Weights of a small GPT-style language model, trained from scratch on English Wikipedia.
Size: 8 layers, width 768, 12 heads of 64, MLP 1536 SwiGLU, vocabulary 14066.
Architecture: RMSNorm before each block, rotary positions, no biases in attention or MLP, untied embeddings.
Each number is 50 + 10 x the weight over its row's rms, rounded and kept within 0 to 99. Layers, rows and columns count from 0. The size before them is the row's rms in percent of the matrix's.

# layer 2 attention output, 768x768, rms 0.0848, rows 105-155, columns 512-575
095:57 41 28 43 59 52 59 67 51 47 48 61 61 57 25 49 56 57 67 56 50 32 52 50 45 50 53 49 52 27 69 44 45 54 47 45 44 55 43 38 42 41 38 61 40 49 35 50 72 47 41 61 36 69 38 40 42 57 35 46 45 61 60 48
096:57 47 42 64 38 49 54 53 46 48 59 44 53 37 53 46 40 62 51 43 57 31 54 65 56 46 47 52 53 51 30 69 40 51 53 52 46 45 39 62 42 44 63 41 46 47 53 49 67 66 67 47 60 37 63 37 43 51 54 37 43 60 46 49
102:56 50 49 57 61 41 60 60 35 62 64 34 35 48 40 46 60 55 50 50 40 67 47 41 52 57 65 55 45 40 49 45 35 59 57 54 27 63 45 50 36 62 43 59 59 45 50 69 67 58 41 52 50 54 56 38 29 40 46 48 57 45 63 32
098:52 48 53 53 31 59 58 36 59 40 48 48 55 45 48 60 42 28 43 45 55 51 74 44 53 37 35 61 44 59 47 43 44 44 55 51 66 44 44 40 56 64 39 65 44 39 37 31 58 27 69 48 61 46 44 47 65 72 29 32 55 57 35 50
102:56 53 55 44 35 50 39 58 38 40 43 61 32 53 66 35 41 61 47 51 38 34 37 54 54 54 57 51 34 51 60 55 52 54 43 59 35 57 27 51 36 57 46 37 38 65 67 40 47 59 57 35 50 43 42 65 48 53 59 50 47 57 33 47
109:55 45 41 49 48 63 38 42 48 32 52 46 55 31 63 60 44 59 53 47 59 49 32 64 32 34 34 49 76 48 44 41 39 42 46 39 55 44 48 62 61 58 55 51 46 58 52 44 52 39 65 46 49 55 37 64 45 76 54 36 45 47 48 32
097:39 48 49 77 34 54 52 36 46 53 66 54 66 67 53 60 56 41 51 63 46 38 76 64 46 57 46 31 25 72 48 47 49 53 49 63 50 61 45 48 45 35 41 50 46 48 45 63 51 39 38 51 42 86 41 65 53 54 46 67 47 34 56 44
097:65 62 52 50 34 66 42 62 51 52 47 47 33 73 32 61 41 65 59 44 55 50 49 63 37 40 41 26 66 53 43 52 37 52 44 54 45 57 58 52 51 45 66 34 53 35 48 45 56 49 36 37 36 65 39 55 47 40 49 56 50 64 54 52
104:39 51 53 38 64 64 46 23 44 53 25 55 58 66 56 54 58 32 29 47 52 48 43 59 73 42 34 60 40 55 55 61 70 34 46 44 58 57 39 62 66 57 62 40 45 56 36 56 68 34 69 53 55 64 61 57 31 70 28 29 48 48 60 36
099:52 37 47 58 56 45 42 36 63 46 49 63 44 56 32 40 40 55 50 56 49 77 60 40 41 49 60 46 48 49 48 50 48 25 43 46 47 61 47 42 41 44 42 45 49 44 57 59 52 45 42 40 57 73 49 61 43 61 29 56 55 59 46 34
100:48 48 55 48 54 39 31 35 44 42 42 27 42 72 67 46 45 57 40 52 45 58 50 60 29 43 51 67 50 52 71 50 66 53 46 54 36 54 45 59 49 60 61 53 40 58 39 60 52 45 48 47 53 47 49 35 58 40 58 38 40 51 34 63
096:42 58 45 57 62 67 56 65 64 73 59 42 53 48 45 28 53 49 31 35 47 47 45 37 50 41 55 51 39 54 56 52 48 42 47 55 39 40 48 63 60 56 52 49 36 26 50 43 50 67 37 51 44 53 48 46 48 55 32 70 59 57 52 33
108:56 61 64 53 46 46 60 60 40 49 40 58 40 38 53 51 53 58 56 39 49 44 44 67 49 50 50 48 65 40 40 46 40 43 54 39 76 49 49 41 59 58 54 47 51 35 41 58 76 48 35 54 54 64 55 56 58 57 70 62 36 38 36 59
102:52 45 59 34 69 49 49 67 38 55 51 42 61 52 42 65 64 34 54 46 61 52 64 37 68 37 47 49 36 73 44 60 51 40 46 64 73 55 42 51 56 48 54 42 45 53 66 43 43 57 56 46 34 52 52 55 54 64 44 62 54 40 31 36
100:48 66 56 48 36 68 51 42 64 62 46 43 41 57 41 54 58 57 51 44 50 43 40 63 38 51 54 60 25 63 46 37 39 64 70 44 50 36 63 29 49 49 55 49 53 51 44 45 51 54 54 37 54 62 58 44 52 73 46 68 42 53 40 42
106:47 42 53 60 52 72 52 41 67 44 33 52 55 56 52 46 70 72 60 32 57 49 36 65 37 41 61 35 35 58 51 43 43 40 36 60 54 63 63 56 72 65 54 24 44 66 38 61 61 42 55 60 51 42 58 51 54 59 53 55 46 51 55 54
097:39 67 62 55 51 53 48 55 32 70 46 54 53 44 44 66 48 51 46 47 61 39 46 38 58 60 55 40 45 47 61 34 53 33 79 35 51 30 62 36 44 69 52 60 52 43 32 66 35 49 64 45 44 34 46 56 56 55 39 66 54 53 58 49
102:34 53 43 57 57 50 43 60 60 47 46 53 46 47 56 74 68 48 43 63 59 41 52 54 48 36 43 49 46 40 39 45 60 37 54 39 62 46 55 46 51 49 57 56 51 51 38 40 44 54 51 52 59 59 43 37 50 40 42 37 37 65 28 41
097:39 48 43 50 46 49 56 67 45 46 51 57 55 29 58 51 43 48 35 56 52 48 36 50 54 43 22 56 54 52 55 54 49 60 25 32 56 44 47 40 38 55 51 64 38 45 46 51 46 51 57 50 67 27 64 38 57 33 47 42 46 43 52 32
099:63 52 47 54 50 59 46 52 57 43 49 69 38 65 53 47 53 62 57 59 66 50 61 48 49 51 46 64 60 20 66 51 59 30 39 43 55 66 46 59 68 47 44 59 47 43 64 48 49 32 56 52 32 50 38 28 69 59 61 51 45 47 59 44
104:58 24 57 43 23 58 54 52 50 54 51 40 32 54 36 57 64 50 44 60 50 46 65 63 55 55 43 53 56 37 42 59 54 53 48 35 62 46 48 43 50 56 49 31 50 57 45 55 62 43 37 38 38 49 38 52 55 43 57 47 40 44 46 61
097:46 76 29 66 41 65 41 32 43 42 39 48 56 61 35 52 42 61 44 38 44 45 51 49 49 48 35 46 50 55 58 74 69 55 47 35 72 66 26 47 34 53 57 58 54 44 59 44 46 22 47 62 44 67 55 48 57 58 59 34 34 54 68 51
102:55 44 45 36 39 47 59 70 28 61 70 56 54 38 47 63 48 54 45 46 53 58 57 54 52 42 61 47 45 60 45 69 44 69 68 42 38 43 63 51 42 54 57 57 39 43 52 60 50 60 46 53 60 33 55 43 60 62 41 52 43 51 55 36
100:63 55 39 48 50 59 61 48 49 53 47 46 59 43 41 60 62 49 70 66 21 58 55 44 46 49 46 54 47 50 49 41 74 48 43 29 47 58 58 42 60 49 60 67 58 52 53 46 38 47 64 55 40 38 48 17 56 55 44 65 53 48 29 48
101:69 54 48 38 44 54 42 49 42 44 46 35 58 55 54 48 57 59 29 50 45 40 50 41 61 52 45 50 62 64 48 53 59 39 48 49 31 29 55 47 43 32 58 38 36 22 52 44 57 53 55 56 44 61 53 53 75 37 57 43 36 34 71 47
101:39 66 43 47 43 70 66 63 57 54 36 45 52 57 38 63 63 55 56 51 48 61 43 44 58 38 27 46 75 41 70 34 48 36 50 49 51 46 67 26 58 45 53 58 52 52 36 49 52 58 34 58 49 49 67 68 44 61 52 39 36 55 60 48
096:69 57 37 76 59 37 51 63 56 49 51 68 51 50 59 35 58 61 46 45 34 53 51 43 46 37 62 30 72 48 55 45 63 44 63 32 49 41 54 45 42 41 43 47 59 44 46 47 49 35 57 59 62 42 34 49 56 42 59 45 57 66 59 39
104:32 47 48 49 41 52 39 45 44 40 50 40 53 37 27 39 49 36 40 48 47 54 79 45 43 33 55 34 50 71 55 51 34 44 72 59 27 40 41 36 57 50 49 48 43 47 50 75 43 52 51 66 42 52 47 56 74 58 56 47 82 51 18 43
098:55 57 47 44 54 62 56 43 45 36 58 47 59 51 44 67 57 38 48 52 43 49 43 29 39 57 28 68 46 59 52 50 32 43 49 62 43 50 63 31 55 43 57 79 42 35 42 47 61 37 58 34 44 60 48 70 42 43 44 46 36 54 35 52
096:56 67 41 63 34 53 69 43 64 52 36 48 60 54 50 37 56 41 48 53 68 63 63 48 54 60 44 53 43 34 51 51 33 52 60 55 45 35 49 60 47 62 48 71 58 33 50 60 24 51 53 29 50 46 45 38 48 70 69 70 64 52 59 48
096:41 49 58 45 61 36 30 59 33 42 54 40 57 42 31 46 49 42 48 57 26 56 48 52 47 34 56 40 48 55 51 57 69 27 43 46 72 35 42 54 35 44 46 50 49 35 41 56 56 41 55 39 46 62 75 46 55 59 51 70 57 52 54 50
102:26 47 60 38 59 69 57 41 50 51 56 51 50 58 55 61 47 43 50 40 56 54 38 70 44 53 51 46 43 49 52 45 60 38 24 40 31 53 52 42 30 38 54 51 54 65 71 40 60 59 48 48 58 48 63 46 36 45 23 60 25 48 49 37
102:25 51 64 39 44 41 76 47 47 65 61 59 37 37 45 35 72 37 50 45 37 56 34 41 50 53 57 41 36 25 57 59 55 30 69 50 48 51 40 32 56 74 37 40 61 54 49 57 41 59 44 43 52 39 71 60 59 54 42 54 50 66 28 41
100:51 39 40 51 54 43 65 63 45 57 67 28 47 42 48 47 52 51 47 21 58 54 58 45 46 47 65 32 47 43 56 67 51 46 56 48 56 71 29 45 43 40 55 59 58 70 44 56 49 72 46 48 53 46 51 47 59 43 30 63 62 33 52 34
097:46 51 60 40 38 53 45 58 46 38 55 55 65 48 58 36 59 65 65 54 28 40 52 58 37 51 58 47 41 58 47 53 57 45 59 52 50 51 49 67 67 41 31 53 51 33 54 49 53 58 36 59 46 55 50 44 41 32 62 55 53 43 39 54
102:38 58 40 45 36 36 48 32 59 58 45 62 47 52 37 54 44 50 66 58 45 34 43 43 44 57 43 55 35 53 35 43 61 52 51 44 66 42 41 79 40 52 34 52 61 49 57 56 57 59 57 65 45 50 72 46 41 43 71 39 55 55 49 57
097:53 51 47 44 48 49 46 50 38 53 59 38 40 43 53 44 40 50 50 46 34 46 48 49 43 43 46 39 33 36 84 38 53 50 71 50 68 47 78 32 60 65 53 54 30 74 51 39 49 41 67 52 37 55 67 42 52 45 49 39 52 38 54 56
097:56 49 61 42 60 40 65 67 46 54 39 49 47 53 49 50 32 37 77 66 37 33 62 57 40 51 45 43 31 60 70 42 48 34 52 41 51 41 53 57 48 42 60 40 47 45 57 39 71 51 48 56 49 48 60 38 54 62 47 54 53 43 49 71
097:58 42 38 47 40 51 51 50 45 41 66 39 58 35 59 38 37 46 69 54 45 48 59 52 34 46 57 38 46 46 51 35 47 47 47 24 53 52 54 40 70 43 41 46 34 47 49 54 57 61 73 47 49 57 51 48 33 45 39 62 47 70 59 47
101:43 48 43 42 48 56 48 41 51 42 56 48 50 33 39 38 55 40 55 49 62 29 52 57 53 43 37 44 27 37 51 53 60 55 46 44 57 50 45 19 46 55 44 49 61 15 53 46 49 52 54 59 34 59 48 69 47 77 60 46 51 46 31 30
100:48 64 49 32 54 43 60 47 50 28 38 56 65 52 71 47 44 36 54 52 45 54 40 57 61 60 57 53 47 51 42 58 54 51 57 51 63 59 59 49 48 33 32 50 73 62 54 45 47 59 45 35 36 54 62 69 49 47 47 66 45 19 47 44
101:45 52 49 68 58 51 48 63 31 39 62 43 61 68 59 62 40 54 51 54 60 42 52 67 63 61 41 35 46 41 59 47 53 62 33 50 41 37 54 60 33 69 46 41 60 33 52 19 46 46 59 55 51 36 48 65 44 42 55 38 41 43 62 71
101:55 49 57 55 56 50 56 53 40 61 71 54 63 50 67 63 47 48 50 58 52 27 46 48 36 34 44 47 56 42 36 63 54 47 39 61 58 42 46 45 59 46 41 39 55 47 31 52 55 48 55 39 35 62 40 65 31 59 33 67 49 56 50 44
099:44 74 47 49 68 57 55 40 44 34 41 57 61 54 40 49 45 41 30 63 70 60 29 38 52 53 52 41 60 66 49 47 55 48 49 54 38 38 54 42 56 40 49 62 56 68 65 44 57 57 36 47 42 43 33 46 47 35 58 37 49 53 43 48
096:51 47 62 61 79 54 26 36 45 33 42 51 65 41 49 51 41 33 63 51 64 43 42 59 56 39 47 60 41 43 36 60 48 40 59 46 45 43 54 44 37 54 42 34 28 56 72 51 68 46 41 51 59 38 54 54 56 57 62 48 45 51 61 49
102:58 57 58 34 50 28 25 50 44 41 60 43 50 58 59 50 55 52 65 37 33 63 44 62 44 40 55 45 39 66 36 61 35 61 59 52 73 59 51 33 38 47 55 55 53 52 40 47 34 39 42 52 47 63 46 25 57 70 56 45 47 79 40 59
099:47 54 78 55 55 52 55 43 43 39 47 74 46 49 46 40 56 57 53 37 67 58 62 44 46 48 54 57 68 51 42 47 61 53 43 63 47 71 49 40 52 46 47 53 36 64 53 49 44 52 37 58 65 62 45 56 51 44 49 43 53 44 50 48
099:45 56 61 69 51 52 50 49 58 59 46 32 37 64 53 52 61 44 68 56 40 73 54 54 45 51 51 65 35 55 49 46 49 53 37 59 57 51 77 55 37 59 61 50 57 43 48 37 36 50 61 38 54 35 59 33 41 62 37 45 73 73 47 60
105:46 57 38 58 49 27 60 59 47 42 39 57 59 57 64 50 59 70 56 54 57 63 66 48 49 69 55 50 49 25 38 59 37 50 63 35 63 46 60 47 57 60 52 67 50 40 47 52 53 53 46 51 57 51 59 59 48 46 49 48 39 41 63 35
098:49 53 61 56 58 37 36 53 52 62 49 67 57 56 39 36 52 41 49 63 67 50 47 45 50 37 54 47 40 52 44 47 49 36 63 71 49 42 39 50 52 29 57 56 51 52 56 53 50 38 56 47 39 61 43 34 45 59 53 41 38 39 26 43
102:60 50 78 60 52 27 41 43 51 51 60 44 41 59 45 37 51 48 63 54 55 43 23 36 25 56 64 52 64 58 29 40 47 31 49 41 49 49 37 47 44 42 29 60 51 43 43 38 42 62 59 54 49 66 56 56 72 50 58 55 37 58 45 46